Each number is 500 + 50 x the weight over its row's rms, rounded and kept within 0 to 999. Layers, rows and columns count from 0. Numbers have three digits each. The size before them is the row's rms in percent of the matrix's.

# layer 5 attention query, 128x128, rms 0.286, rows 0-63, columns 0-127
089:495560603590475481553449518512474468493522496569597522620514509541539419468589578540462538508448558561489537482537438522444378533459563541435433528569498512522507547530536481461524484477481458532459495523414541447527537470504553553477468528455593461498406404514421470566413506506563543525475452492480469475467598409545463455449501486487503573508452455429568504485535489600424570497433
096:471490615511546454448454381526564524539545460560593528522431470460517541468417467482528508495424441573522504457496563547420496556428672517448464537402547496511507523477502541545465492465557503508425511541439442496429562473469466448493587429418470541388476421413474432464446529460456495567470449471497480479433505441472504478497529518528489536540495449450581504462464479447430479561472
100:554475448516474532515535471493549450443506550467302513602434589531524510443496456400452423559517521436460515500482529478517459499500526460455562459543485378443488532522435429497525437477448562451597566479460510509542449492444509550547470507492564482424511500536508548512459450479495335617543530496484466452545461537547474463526465539456449553386476491537467488501522474483517469441562
089:472516496482605470478468475620589572479498395582517502499516492524542524509490530598447506489475558524509525522566429409424537521432529462468473494484515414517578491475581586499494532565470504518551498548551472493484424506533582493465454466454523492453464513506455514546496510475410594565444373398452460510577483458576431433509482504490521492466498499466516471433555510644519402456428
092:516384483471473410498506511511466482516483504498487498514479487502520539465481596466381425486511503493535497585555515420565585574547511475570546397632549533514510546566546472495649526575561495444511414488375558548500523516424520550460411485575533432583506593554500472489468498584552506557540501460485535456589487549467431526521505535496498491459568479474532508509536498449495442498551
086:483546487463571391432433517474547509442511508601493521415643513464471519504429393543485533396453420529571461592544522523461468450445503443514418546531471463550478504347587559446436472496462593546510537539522465545453477493556537531519509415420522483484515457495454453545507475447490570443496455531515503519506480424554536512495502486465449567459562402463495469507550528523411473505477
096:577505516480570501403450503445596495527546451482587450488536530489450451467487452595472528489481521437490527501483442401411435495559469531527408416431474546491418511631523490522531557549558498452469550501516410515475549552526523456456563563538466530481533480508474505489418454477500479372525544509437436540484534466585407436485474504523546508408442523497466507525483473532552621578410
103:497527543444460504440518479597494503514474476488558423526488582524519463552460609477581458441441513586490437513515483457426588572489526532557427378540534501515512530573486499545512425497541499448451529489440547515517580498523426498466450513604530524535472571500457483564488523438446554608473477422438465500401510451521471618605455471531582566485531521554578503511503479427533591522524
103:448575476534431516529468441462474519446540487531450509618423490563569469527521527482409445553485434487580569535446489572526441463426478473633544479530500499470481472384586501551477507561526481488583473445445462435498513563420519570431401482557460446550471549438581449487483495515466523492404509524547474545553444494404538506533523522593509539580449495524503473395478504470540488478422
104:586489503505553462577521553522503496565565459538526435477523560514494545451515544491549533457510557468396426438562496506467480430529407538432449481538435593497519577474568464502564472489550572546447574572468531529531483535484502422480678538459505474469443488529506561490493520542410498455520445486466504363477482479525537400465472598595496509451490501515432488547595537540528510584486
092:501474530511419492521406451439483513534425461502486571454539550523529436471504431493469426503509372487554525429514541527515502471558402573502536447538474449519533482533450454613410475477639420555539581554498431506538408507488499431512380605451482516489515479490522529592450463519547514414430508562549546484548468479502479535521479467514525429472601368512467501527501517529531499461519
096:511504519469572510529499508520457475413556393477551460547515529484513553557502567492524448561551533548551417436445463444375521572532538502586425481463533587496484404489572491538551401486518410493598425487494556495511534477599459479504613520515527600463461530453484528502478427553568477469490597497442468465530433598484500537492516440446518554498452531502552490537495416538561576563516
095:560457409507519536488520484379485370392416592463468536488478478519489552514551546476498556512492585539470448485496498451510417504406418469481586588510551531455515467514416530513418538517506491561578576442463456523578524532472512544506508471593470558515498531518543518472488494518533496455512554509505489500498418498397415425425476490528449562518465596562370552573483519438504511514439
090:586503444521511508475534577501491553478535542458533486532521467465456466489449527547600475502497443505557465637527491399512455525484458505416525555442484518611643474501500557472495524515485549420534511523467514501487434567493564491552413492524551425416470530531400442465444541447560498430444482401486443581453437509477533600495548469493492508530571526471537526505471387559593451558450
080:451508476478523519446525472484556518414554566492557503605451542478481482496487520571460487615555505519546438533403474599366562500518437544448480520425579478587595510534453567472574544519438485548540421435424460522447542440494505581541463487582537504473457565429520530506461405419463481499448539606499508491458494536467464442535503415490441509534471509505570480500429492439572506451489
089:380478510489397583509553456508502545498535515537487467576469493475436450494552494626471479589461533497555509490526433460438484486563441499460509474450498520539488475600491402571556580486521518492600433458517426581477522538426494505464506515507451434497455518529517385464485516416438550501477591580540496505514551517512462470483420346480557538565521501565563385521521476470460478472538
092:496540566481466606621500478471453487485510437511455513525516484470482551505481571575418483528463521533503530509481497529469568576497484453452588441479522463538541417517524567458502540533513438498475506413433525529527442521477407520551525545411489469651446586459484594418491561459450414507556524462534531491568517504503489626489460525460415501378482482558505469586431555491554426487547
104:476517478487485469459494582450491437394611393481430549596448530537519546542507447490519534461502414572450433492474468544445525472477546462548535537486550514527529540383450468498518547560477503476390531452459502533461524487513485472582437533503583562593546485591516506567498559490416570487501508550537491499513562553520516529502476472463528408546468559559569423507323484463559517545511
098:534501455579512493458539496531556457535443415499584440538465519464516517496428588478529413509480465522495367493468480556523454424531496417519448423559486545486513485533493509411427534438500467481563409520459488535529483519575563530530521453522543468615430515540502505442557517510565354513503485517560416506492501504608455519466532427344480498502414524474564505521511551448482513397475
116:492391415543514458537581424546448494477479519485448520523538420582513524358548534476508484442480425499544495468519573439470569441544458537420461501472543451579413624494556602512518408411516452587473611509558494542488436522485527512536472485500491430437450471492495560497532463441461511456506471519473514465499519448472488542524517529539444509411516452460552584536566561476610451529496
096:464537491601578601461464555473497534482473519401536573477567555395578545476535456475585514569420492520429575388476493487489453590456457454517478564472491508443543563453471484547461532459494465511471408462447560420587500474541499487499429576463531439447520536441466499451521485457461523594502482543410416566445407496428537489478475492473535438554449512438526515495427476532510562566503
116:566527469522512495481491541486468441437479546495520515446491413484529465429497518504459505439464534537410455486444471474470461509518524547518454456437441397578587458434482489508500526451477588391502589467526609553415391464535496542485407442582576444466489407460420546410469495499416515523506502417546473514524570496493463492546518538338518485510516528554504560498455533542575522501416
104:556442476554538442506562538500498431536550477579553431499490470496410506618465559494433500445570451569391490488494495503496463449504445509501570591471460443464463473554547504504636558451520631478494480515532458528526501563485488544415450489480508510511542503455501534436469467587482510513561466388592459477566478602405437541495596528490412417535476554499465520509507455472523553438521
116:458515563566519421502522517546586547492500419452464517562465471498518508467485472516514523423413591477494530559489425596437443468451495483563433615385451575478549536437480494549433579489492574422523393431468558478406533412502505514483453484538496465481494578522512514520558596518440497534444464460578547466444454480492531510483487616457480456448441529427498487435495454467514486467401
114:502499441477540562511557463544588472470493492548389469416545522454424462486396493431474494497472574480567562450573545526563429425567470565546479363605471503526527512458554504502423480529584521483530429555476448564521543490499555520565457523483435530421464531417499450602507520518542560538487434503443519414482461513481555540469509502448479495406474464510613568440499562505536449464538
118:537560437441524433543577444521531507499454491462474645451475373511462519478481461519548520444474472569513445487481463620480571574513533599473520478478469522534483586456422521470521477543436463448496492565456491523509489460471406546401478408442568464519456478539554509360504429549514481482408470428526460540509523446462535458443501370556567453552510495533473479434523496473473467468528
096:476409573478495373503579486528585424488560423466457604481470503540520433458511491428488421468524430547470499472521546514451610483390561528524504383562583496524502494546540523572494497491489425543548423526470467480537533452636464475520477417458585547438423506471537540486555509517487554487489483520532441497469485452526493543517480509508491591453529534479490461548548547409512435380521
120:443475518575400465486505524415519486499525566569485463491462502508510591509505493476447551386533596535546449516502453540538507546455527511579500439475519547392503611511469480565419528451473556475511502503457515546437565496478562620491463562554483527429474489443480481588365437463527490429449500480524467358537404528541491471524556465529449495535527402557475502575476454453441510536475
117:529562551540515384475546491567558445576477511481461483464612517474452476428501461506556594477529541548538512553598539415407477436451405539488457558560505553478420555538654459415557594521495541484508502502495453554541482546540543412498544512439598594442478512509511480487497490471582504520605481520541478558526516524509524447467492504562467511434534526612439506547486531478481524494483
136:514503567474419516549504370488565547552483578524475466390611542541471404389489474530562481473499469449520540489500562487453489498545468505477466419507548473564497533524584466543523506373551520553425555489535438504539562533521561545522496561385473562428503506529461488459451491608591516531565487431546513524514475522531580600515412482495576527453502503441527478567559545493443462496504
098:477508497559544496394477479412613409502519571456585480425509504475428485514474432518546446529548556497506463521604442531591519530578654539457479551513485490588422500530464474480490438531413541484446563493467464511561593565534508541445511522567512449485506428501432579548453439541526510489501485446572441455428490484497483513470545537565356576512475523489531459454489445488530462518479
111:539436557510493552519506453539591561525512543528489482472534552489497538495557492507519507458558551468479459506476521441515475403438510483577537466457538463434437556510510470529450472529607474449502566537481369530559592511458479483603528564538490517496526485476557426429447600464548378435481482491490421404414595470504493536400431536519409566592433543484478546428533485554463542466476
082:493555542423424574443456590546454490589498533524483463546604582504511456553498474555592576411437497471518539556540494496479487463545515495529377558463521549520485542497543450456416523517548499476455440455508498546403558463522549401504519429476490502454565442577442519541488479516472567533499498514493473517490497388498545531495554532599544526549521445564535476439476422554422600610454
087:453566503445538537555449498491508520429460458568494487511471582476537514587486473474557625524446520498464570538536527540457465438558580526515404431473551528516429479538415499566404572517563519498407472509466525455451576396509442440562442443589494467466450434459507462589546497558476562469472479518586599489461454449392470407532538547495544482593522463453471486459471478465511469512527
080:481429462532425456529560446456480491600482479403521455436516473536422490479486477416414432516559484509550436517462539440512486529536500485501545523528430474533466521518537440463614529438501495492584450534595446594593417536475491553427553555447467578524520592523485491445518551512546463487576473551483475494532567627547515471483525489553503512419502415510506473584465551469626481445574
079:519559501552464465439381451557572436499484581451488515528561548434481438430486437608552506488512559475487466524586471448502412436536469485515381471502576492570451489509506482449490442572543471543483568474521552505496552482492569492428478455500506463542430470571464483525446464428468464503527488511531466583581488529631596525477501436484549559655433467532489481469481517567450567514526
080:607511476472438506485565428453503493498531482509471493524483532433499431478512536555452419555545502538521492531523505438531500501479408438514539414528544451488554498495499455486549477475506473532537492539469443588569400444518504435595550505432448581518483493529568608501452459470515443453503563554482441558570423572611498552493377471555416473490504525514345423555568502426501444520550
077:490496546472450504412524492546483493626585529553499458423560528469531542488453475554507501462513541496504455497544527528418478505503458438488293453466470457569428490502605538441499497581585468480490510488538538414435556443564566369553461516531458477510486563504498585543462502466519532482467505482568482498441455461536463454549491526493499448601558416477531591543450439541543466560480
088:463521505492488537497455522526506557537522478514515508563523484523413399419518490555544473500439520501467444557487535447505435549480489486492457474420539523489531481472496449469497476464525498484483550547472531559458553441551535516374507447518598397429562478498579438648400473451472551528486397438474533432410509520518500518455496468495535521566477459529456491386472330442602582472476
076:532450455537555567442437435530524427512555500554538461489496523460483447503385530451524528453518484495649498496482524481455513465455536479545506474548487567466533521625411477611467482512447518412551552397488433572538463557499538495411575522528456443458493514417557563509461431520490412571553453428563464577442396521441469548507517457466492499462459546541445484456484517416448547485510
092:502434572514413447511590501434502418474592479525535463525444608587546512541470518425455457494499571517513472515357542519479496456520487473503541518440576523561508476628458517588556521559513470443485490436466436563463539500441472504462381529535507495544458543567451539526553467499556471416526572491443456454505464484443441524562542445488482518501506553587479358551525441506557515547539
086:618502498418536519506470515674456526534461484442503505466523514444438561550580509533430456459598446502473507505543468515535525521557406549521459506570494502517402458397602535501578549510434540544492524505493486413531455557496423454605568665550449490474503514454468562475487504537539547538520487446529555444492508500465563515454472525440503579473530570549486569518493533520516456467534
089:530557517449447491494504529484539506526454443528457505498489496552461496585517553456460459536503620519463405473410514560500607606531453513581470517462442489401468499566495472521535498404557452535520547453518452470449523489552398507509599500465614538544453408491506451538514430516396380408473565543472591514508496454547485523517521556505492471560498433609503467517522495506431424453527
089:500548568549445571404548501603476542515470524413490563531483546516419541483505441518502486558544488424486527520469593400463579568500428526547442519417483492531453416616478396554439476486442481454555521483488524444508488519545525482494544587528482468381410490422444480445498487515530478527497530610478475493526536472408493485478498416413500423488431526526575511466540555450533538422541
090:434485507587460564519532480474494555474421470516491528529540554484495572535476478576542573643547550519488439572491479579439607596537487457548512451558456496500613443593533491450544457562464493497554542511424438527535447485379489547484446494499486475530488502450486566407434497582491495510495502512521432489527425540508556519561470493533427520474394623441447590495533496475555500536477
094:514577524500558510585571411516473445542472565534576578447465607503487517531482529565529575534392505439544484479594509471579488454488470485551547488475506496550623438626540560471504531528490482439551429511494441534489555552457561502527461565431411492442448540461485495525373403535516429428496515523538530478508438483517510498474499398577504480438521454451506561462458505541412530526526
077:502537522533559511437578507524487517528501451526505494678557529547477476538474523476581538553534510412447410517479485531427405462509457444485438479499459536477481413458460465599594601515452492428465408525508481494417481572506509469562429481548463417509435561388444487465499465467436505503470555487489450439556463503442516463422480472491508558492489512420434481499541447519499501572634
084:468517510501442568510515497498484526436539410464502462537541580454526477541458539579571401530527544446478526535520389434419472523498480498484473510446480511464487560542578519610506449536547487446559530440445462556433509465521571567415530455515512584458505538467488474510410457390539494462499518449602456470469457553522487459608591485486508421600387465548532501537497447511601594498502
100:449509508510494520556552482501540451426390426385546503459456493477518493576404629411433442491536482473534466451499522444469468572541575509410609501568427470431582514435497513537620590498496539475486459562455482489552483478425471552518429565454439526459422545488461565445478511465506476537520617446524493465559509568460500509503487532449591509525508492509427510528505510448523457520571
107:524448498520464486540428586414571490465588408528569462480413427562503493594541539521528527506454505479434486570491466585582443529496559522538513509443511454560588528507476533491451545527573486530486543454597530470516509555393487423521453373481557518531502438557497473489528448432441516511480476451473398557545603583490453563509469497530510566543527537608485416497409482503465488488463
106:632397471538443484540466509446566468504476482558450502524480473376476478429520538490534470471483458517510421496494519521566563455472492514525477363554521560517514515403433577431419541509483426519470430546508441558457450573466507503527422489481495426588611509456488471534508624532585493549527430528477524478441541497451563510468596464478441497559545403461489491498507478489450466435562
096:533576547510461615445510472544560500492535498456494484541483507470466562458613541519470511511377521467499485553474441426506480383481463494476447521516515501526411508516562434455511511581467507569501507547447515463603573425511465542436560451528478543468423538502510450538594535346499476564550471565550509610570604513527503484491529580534562460471540506498470591531537587530525516560473
096:541545536478448516365412539555432519528406481535557496453506481532559508493569525505484499438478487580569530471570520499454380532461525473606423600556554390496501571495403502447434581480447588576453491463588496506581538491517466528550500436481507515451549467518562534575536523478499504512476510533507487448525579421416497496566542440506578579517489541478500483533476441438539476491421
095:446421495462473449477524514493454442520477411576479471479509524542537533469471446437542538522406486401529549598485540573457531512427520493517436468557558418501460505505490470596563451633434518526467513465549564444404533477560426474489417467535587549529484465521463505444476437516481471512472552460462520469544614587507477399538427490478583592476444437551535502526490495421486556448439
114:564528483540519491614415489430419537394488566490459427467421439607514486507451556460519472551607601579465501484525471448534489582535526585491470494482496451506445497486457479575378557541462507417561489448492492599488510499505523560437458511499478507546449535484435518451552466577524502499510571475528438481538509499507465558442560399534577469401504518614521506468549551458496453552491
149:422437538444509424509495497402394475550440486484602496534507409524597552490405535533550471555491466607534460548484445600401463500515447463505507470500502458533529465514517490565561489520463565458510478632441572456487482463410566589423473486589522502436493497453585511501553542441428546475535503581470504539513434453554457518469528427487531495435525478561532447467446448470468540449502
106:472563527486510569488474440421470479471440503541443656592553427466510492528484513533531434515540657574492532518550518520424558547402481466540549528496451524530450538553567479556551441516530564526503469563394575555485435468515515472528579474501576539509383481472505539583485388460466414463491476501551495526552467513616467460526464485443518455479483466498543474511527540537447532432535
124:445457559519462523521540454450508448534482446608490430482406517464508653565532509607524497532465513614404426525522467507497519516481495517536533507495495457530535455493534648577536564471499450489500506499475566557586476448481495513547473457534397574518472512565473498513456582492495564587529609481454554504526503563426515429439463454557493489485565478522444524557514524435533436514607
098:468508460541455538509566478507529595491429525508426422561469571579468539434530493405429476587463503449568492435492521539508513438534614461455523502496523552561578459526405495543536502433512464488568419487475375415533482494560457472479477479577519568442516463577490529521477465407479550550517526592493550514470384568521512540542503450510575518501498445576439515477590456479587551547500
104:486520547456503385459508492411501495481458511403502604523463524521441469554520541466497504461402455477476461513576501574557478520489495588553515477582480519425515558452419472488395464601518541483480495519484508503589584486503574486568451501516570498498572445532576594577493497481505413583539437463457470594571443496474424490538504420465473511599568521565453473547449450475414506556516
119:528490473427469501517461525521518532402468441468494536474604519524512447517606493473541583507537417532636542505503498512507563482508357495579487467546519552467511466449502516444493475477512534499537514601491479387471513473459547476632560455516444483455512510621519481418476453467595563435587480548497521427504494458504471543588488532560442491569526558478568466465539553493471580532409
122:608503471596439565506504533497559510471551533490411472440488559486416535487518577454502510400465451471400387512474560488558433542531391546522480458420652575508480435522516438475457540572562437483512544482482442554587518476526504485563521566449503491564514454543505526497545474521502437487517525595464551480428532487519540521457520597546474522545491440477485451577520497479445405436465
100:510570567544486577520476600506451549444472506473711535493575526438471511517455433615559461507561480454533513599571484468476430521397566539468509539534409519550493503467472496517553551425460468521422433589525650459471492481419451463426506470491492541466478422497501456508521546495489519479552495422549524483451537461494483477505451514503506461512486487507559522592555505543496573523497
103:512533405511479496391517434506581564578512431529496499466514466477507486519474488512531573584526567491415544550503492499502429471554477437470468507542518444395531512490552600464547458511474514547494535611488496562562489458609506472541586514499634535533583552498404479537548541468446565428524516501543502463448564473467488442441496566453487453537456619479527450468497533592617516434504
# layer 5 attention key, 64x128, rms 0.276, rows 0-31, columns 0-127
078:448531379534490477534576538483433489412515536518426552392488484478447550590488550503512488509418532461453467561492484542515445514490495489508585530506519475465433473503451571561515455537445467566541539497463529424497543551428517515504506523538496586542611437453584500441502442374492471373515504458466568520429487538501402467529553532389553495457483567604510523488459461445570503469573
105:528491552506435511427454536473443485448468488479564560475457481547492506511491500516531544572426486547399496522476422471498411461439513501572480604398458431534529500507442452541458528490440413510490436433489552441494539516580527548489449439500616460517549438521467394589379461548496533548471482532540484433494505506518500521492495429526495495498571506521586380424478603637535468503479
090:510515524503413575452552493500501443515472494526491520400453587498500498448541562478488448477484513458574552511510568514508601486504394479452524488551517443470504471423575525459477440562471522543545672488414459492586463496457513449499606527517461487542490544534621506519478427458528432495370415438523529600523518423572442503550501534502528553537500437495516528526458460455439596536494
088:454465545510423501499576517446458529490479353399467453545482489509480597499558525415441422455569477465559572446515512489472542425446467580453556468494453496402518476585492511501493560583476476524485463490493498563535585456473459471505583531447552477474460518490564516535586472590453463480540570581482546450521481553495587516532549460426548448461459509488421467562431469357518544487486
092:461546503463428552584533533586450487573431460473507594495393571486480530397515571433473543488505508438550490453519481499405508471577367470440532497582560496516373463505552470477488470509532495484493567487509496479565534534408498471510514470457484541562599482499534612449481488417596428410533539458534467429510593515600454459505482529457484472488462453531504533461482479486502520433564
082:575499540469429507459535494417536579468528465501513475545425507516552504479562499490536503606457493559527477425495420513455452462560478559535449492472419541473602492443471460481575456567442447492466450498460485493489520462588466465471427529534568468497370428487516528523511459413623527482409444531538569507557426481489413566533509526434552421474424510579386497476528483573496590519516
094:427502550540519431562517509524485548573508592544525457502446465575525451548525557622477542517402509533548480527356500570452550469449503518544464560404578477455563473462521432628504420472505414504518481559528552493472539485568529462449395495583494425432472449438490527521536489504413587519570514486523413471495484494460447478467513506487586462506577487546511487558511479538542561545440
092:395519464504466576536553392458502536551431479463502503540584483466427574559534440555510479486501451474547469445558572483523484459491447498573506472529541403389514471398477583474453490588519571462526466565465510511520572529523580499588516500489521482533438535507528501495457558511610459445494620514502458480483504567530485419391528398469464477484475462421461468419496554565455481585525
080:523477516515498489485414481517521520404560495526479538486515458454583415462469504496476458493601490504509510614483456471504547428593461514483425516502500562502518506516532486517489461530527535512564534443430466569391354466510408516472590487441481556391443473516517495498529421467591476505455409430566495525569561374439509483546477636530476439436494513479448526520487464456479592521527
095:557451444486469542562521541446542466426532447474399520494493529466455455528542495503549470405465590445492555478435623502529556504498535421449578500507564532409458490547544506483464503499507447509587649469477446482545483516473501447527458491390522602483520554366522457518428480537486408506443517549470511538551507443488489421563537463484551484536414512495417532578493420462471478468576
083:480466540575538473509521510488604529465535585531516568521470469513582567515436486515474471473510477545452503451517545514464521422463597512498526500490610515548477477448521499509406555540552483362444492563414477604459540537541580437484482516558455488524526506539510442488543410445504514512432583495468457409418453510508407422461543518518511516485503521627437545505430458547451417509629
090:475417506499530531550480473490462458498588538550553589556416558650555378594538429563436519449497579496467540547460478534531540443479537471500561463490452602441497534474523443516488503451557484425441519569466578523484497549502567558497517463525456537575549503395480387487532510505426541517532510540497542483488528506415495487382507528489457449555459489598490490512424470576493536489435
087:537567452468485430538447461431518567553622475552523512537510439563530486379529519478471505428639471445563459474508509535475501504504499478543438466573430543470446550369464373519504457496462531481493530481536467540493498461546488531520398502556477510429497543448424457484537550454470489594497404532499569556475533527550544583518480468455491436477538492410457403439547478438444504550564
095:363601534531514401560619496401496450490557448527465557593457553542565395532568421520494556506505436513458507430469444543460455478497578496461497465400587493536550500473469521521539491563494500482458464508468533491410536474545532434474450480423509491585442464480486500496435468491431585446432509424475478465462533460481460583541511430572421487415488484455495479495460581492499553528528
112:426572511509469462465534484451493505503520433489489500535459486621525527566513506579470567527497527538402496466479400508361503519523547510527435467378472526480400456465539473533475590477496414395530521552472564550436541498542547540485445452537438458501531537440381486525496585446446562521445466422465413428398524513454417477541497486455548587508497490461476496504446439510464517570497
093:545446554541391416566494542467467505478589538562552549413478563506532398485518611440512486528490545470496463439513528544542589407488540460522461536436508592588488508486445601581547429420479592415542536554532518617433490493543488474440500471545469506553482557480457530500477452503457451527511492468452403485536556467474538479536558456492515477567465388515482483471436534495539526484588
103:559382424513511422444460528587538456505567544526524516490487461513464488476559501586476533473526446484515543481505519411478540537476471587476459583630500424424460479545452544439535537469421455567545519470542548471522532456513508454488511536455506467449589484519463505512450587573541538554493487511458477465512560532474515515430495650549480463446532522447474574494519502523386462520319
122:501581454481580466499505494465438539541473503493512469500523461551534524560358530553466540586566491511499440476497451516483500554471525600531498549427505489532551454527450527526495564478492391460451456537530448554514457542594515530540452563511471473491515528403417444524507449500492549488503527459430368416426450415467515509452598427499464477393592505386531505524400548493550481554563
108:491557502490582510484449459457504506567466415496404483553585510466486564497497523498476458434531569432492434474582527435486602479450449506514547490538503460497415589523577417449559529470498656533467552515489441585536563471493514485525479404603466419439512516535574531543454486422446397434499569512460546458483503551556510510514430507453545499518601459431440563521523533552526525528501
129:496571464432540523452455565562395508557461442438503446524457546424480474517528553497472467481558529416467516539494460471549482530521559535469516570493477464485493485442540533522483427569512503554495458479431462504557483590417407505530551517493480540481463511467543547482507564495409463578501495583545477553481548578598632471483498580503516458529435416529474505559604496593516370376460
106:469432478514580551561459537454472446495565425545528438491500466531352590512544499424527488545547541555514474525505509498479469569499507595535533480438520516568463518477500522581451593456449476480557594491465517582513471452532455540456412548622537435516469544531461591485533567586556506548460517484510503530547547413357437397501497437532439459513541449552483449497531491524452491452467
116:510498548447458556479606574490506485389655511381436559509472596562510506610406442525539505521536528510561546471505490511479461483580513484532479532334552612584487536500509485508499498503527449470454474472491507463472497445559543501536546550545479516559502558526513414576467522533491529518436481503505581483449533488494541509485485457557418477479416440486535416564514542468418483529573
097:495475495506445491455537530556502520496501458459466455528503477477464531525499529344434398551516574469515509520458449491478504547463505494559524487655506490502538463516644504398521484520493577516484452529581550485586464463475471538501531486460520517484501520575473533374573506545340497496512500512408518468535583466485599456531526440579541448525391558536527421474466495567511511540553
098:496521588517464510444516480439585523448521522472451499417406430453444507527437516563523528629500478549512571552534551422544545571485492551496524481488465501466505530567445486512484479571421509501527498547519490588438528543534502318525535569419561477504475467517563423532449436438461474460504558437527491535429458559387559429571485546558483512587517553527507517550490484493410431470532
113:554482535461424487469510466493401459496503438552495502473492523537619423468561417465575615520470465496520527418498592534531503518515524482414468439603491551527541459507457459522530561494642514439505480473519409547481591570516540550484515419463485576493474463522441490485516388499440469441529478461441473492460549440395511542449528422429473466574485468447500485456442519566447563503421
105:501544556471456430552476472441548469586465519423456453537510580524593608539519611429454497543482515473458415522494420488555407505477512522522413471505499442517453443448490590507510495484472472499430506399524457426598511484559490566492599505504469464513552509421503472560508515417417527562506467514455467505566461501475439521426493455582534438523637497423428573556466505503510543454505
099:375452534537467511581522471479462527491466476611470509547513501436540583543457588510461503495455521476542519555561527549572516540640478518453478476451493471515435492469465536573445565572500479460526497566458488559529543466412512592457383552621382497556505507585530491544393431490510465529450501523465472447534530531443569480472536517478432555527491441513480519480531504484496580624513
107:488515489468471419475412465518510517394483450449448562571518501448489512532570529461510554548454486481514503516476557512465598519524471507586512525519544497454440457533441460473509618534652492396522454499504516600499467535538461430472512525524628505482490530495465549554571500582415571577484533498451442580486490413510441478520459492505577476508545485489406542534451473426615472394507
101:537423523394564616464398589553467457526522534546478596513506445495450592540396534423500532527469522452544494488463518461451516587555475522529463446602506479434489491548545543544431436548444568485474495523487535502490467419532544529476495459512426420513507481485468545532561445502502498433471416605451587494502414507532510556547425558410482468487520504382555489540418506484467557513521
101:475545585486493540475505540497585514450471518341487510513410482579392442537451527489449503524490529463564536520480460508483604488459437532489543506457459569521514556469495560388495493563492546530507504565479395484469506466512473422563519494413500424594544513424565445547440456401501548490557470575548491485499546481478483438566444460596544502483491407605473446413551514446484470491530
099:501490499534516493562537488506516476451452510493422444564464488496532504538537504533544607540562538575436634511489483452527487491484538540491579516470536539488567463619547542562521582576507535426454437470487458519416432426527548556519352564529485503472528547505502516426421416545506569497540527598457564508584523414515506539502486405456561484464473477523552509431435524612496477430466
101:525550519500459530476510478481565417514516439482465450520472440460439430555452441519556496561554533491523572570562455427544508507554476518475436464547456549348480551472499398469497569469516469439515497406561574512505434434529513518431525530424472525540505503439405550593578366571559538511477483499576487434517519488494503505518497485540541398507466524562494544497576445419564561431574
# layer 5 attention value, 64x128, rms 0.291, rows 0-4, columns 0-127
103:479463429614511469526435383501488503538485493511480530576504473481440491603485499491448443536424564487554506569439463515424511551462633501456419452518524493523438519489541614480440588506475491386463535494493533499457392474476483514485547500475568486549416459436428544534521489409554518506396379471576551459485519483528583537495461554413490448490546561455499461492460533508519520569503
103:512525465504505469582542457507418435508559422414457528555538424420389485462447476482451454481556464458350582501481509456537581456488528467549495490416513580499460540593488507471541502498463464429526564529493484560487427527437552490602417481562470583518533500474398518529479508540558458500559444483571476545449514532520483561524576463452395455462580548443499458463463509468532480457586
096:545592555499502524527577407429507480535559478547504510416377434478536502525459416522484450406569502586474568522512498565545427518542477515490556463455517498576493513490549519517515582551497531489554472473524473526564451557482502479505558484417445492445503552448408399628515451530630432465397533573581502427518530507509475423542560507482468553531499573548483474491557422545484475495498
112:535490560533447456509458495534556503518477376459439504514526449451487455550418428493484532514529589478476456505617447472523495523505612573447535509477554590457510467549510578446547455520415444425492492516408449583455469541557525493457496501507469569501523509398552531506529576462539413502452468439501531514500445620414520443510597511412462466477425571540426464555435496489523550439535
095:459492558566507474521517407427521503552599488533532472465527525500400526489413580418512523397505593547485493490523566562536561378478482448509540468515582538443372522466540493570444500522469439431473499535510416531480601509644535527484522507495480488507522472419541491508490518565501565563565482530486439493491501593407494423495508578481612498425493484471451476475561465463471466524505
# layer 5 attention output (transposed), 128x128, rms 0.41, rows 0-3,32-35, columns 0-127
109:613469573540521542466418490513484523532527436520580576477514527529539526510492512513522536508537499467468560542465534466531489480541523418390503408440490548454440513455534595428501421438497557412487446532614435549480525525514471484413526467425493615555508592422504492508499551450415583435520520505482586538543542501463563430514578575490471495484543533454438424483533589423525443547495
107:539526534476426481509546449498499557507463421446436498469537578437436529494342463477595465470531470502539523499459609546531567460441496578532558520428543531481529527547498553484556534503617561447517636519473485487502429415533453528464467517513507483490575498523505474473498480462427448424517574439434454520470471522508530540517508379560581524487439524511430506467589469468501502448632
105:546591464499470553508665423466530463469542464517576545471499554479520582538475560504527512579596455561554503449535592469466487502575482559431510547427654500492508532475454537506516492529478503437556426481546485562535497518542506466573565477511503518400501524580582507473532482584560433437466534537454484338549515541526513538469528456473491558522552519545526520525534551517411493462509
101:489549509522398578467556434500528550514530583397546500409518507472444426422451544435493461551476604460438475484586449480465448568456548551474552396440584557465550511520478462512467431462520604501526485494478537561465449500454406562452450529500509510589479534481530551468507540517553489506545463457472541400421474439517548490478516527433473449471379404493420515561539445477516492445495
089:424494484516502395509558464534512445486486524441491438478471534449598466504517533479501422564557455507515470406539514482440476556547528556598581577475517507463446462530496367551538544583478476512496475550454491471533451438541504559455580538453466385464515511636473502491523495570479458485537564459440484542486472393546506531447502525556611476566432513468622499535438463543559550469558
101:540468550572453458530528502506532477546536584547475484590470452535501545562537463553459480476524448627442432506495481418444480491481584518437527574534402547474486390486475420544395523445524435510434397470536505504492503539446533487483543506468469486550489563487556459591538624554556535511498409534527551451504538475531438383439521556521557491488596500512527485514536540473493459484370
102:462480539512569479608435519511378369512383540473398479489523540494513470517479508490491487474470551488443522455468527512442506560343582492544490499421511546465458436469558517381475526556524446477511549561490458512525558519468546547536523463449509494572510453482447532471462427531508548558515515448560463558579535467464515516566465470447548541539488356533438579562467472491487405539463
111:422512430547489531546525519532474486456342506587478458555496535508495543580511501519513485509472482504473467556464513456543454592496463451521489500533387473485500557535587444516439390482532498434550473431496480448600497506485615468435533532531481518483535441578503402455515429557496548471486495457474508609597507481565445508480548409565581509507556484502581554411510626518552482500499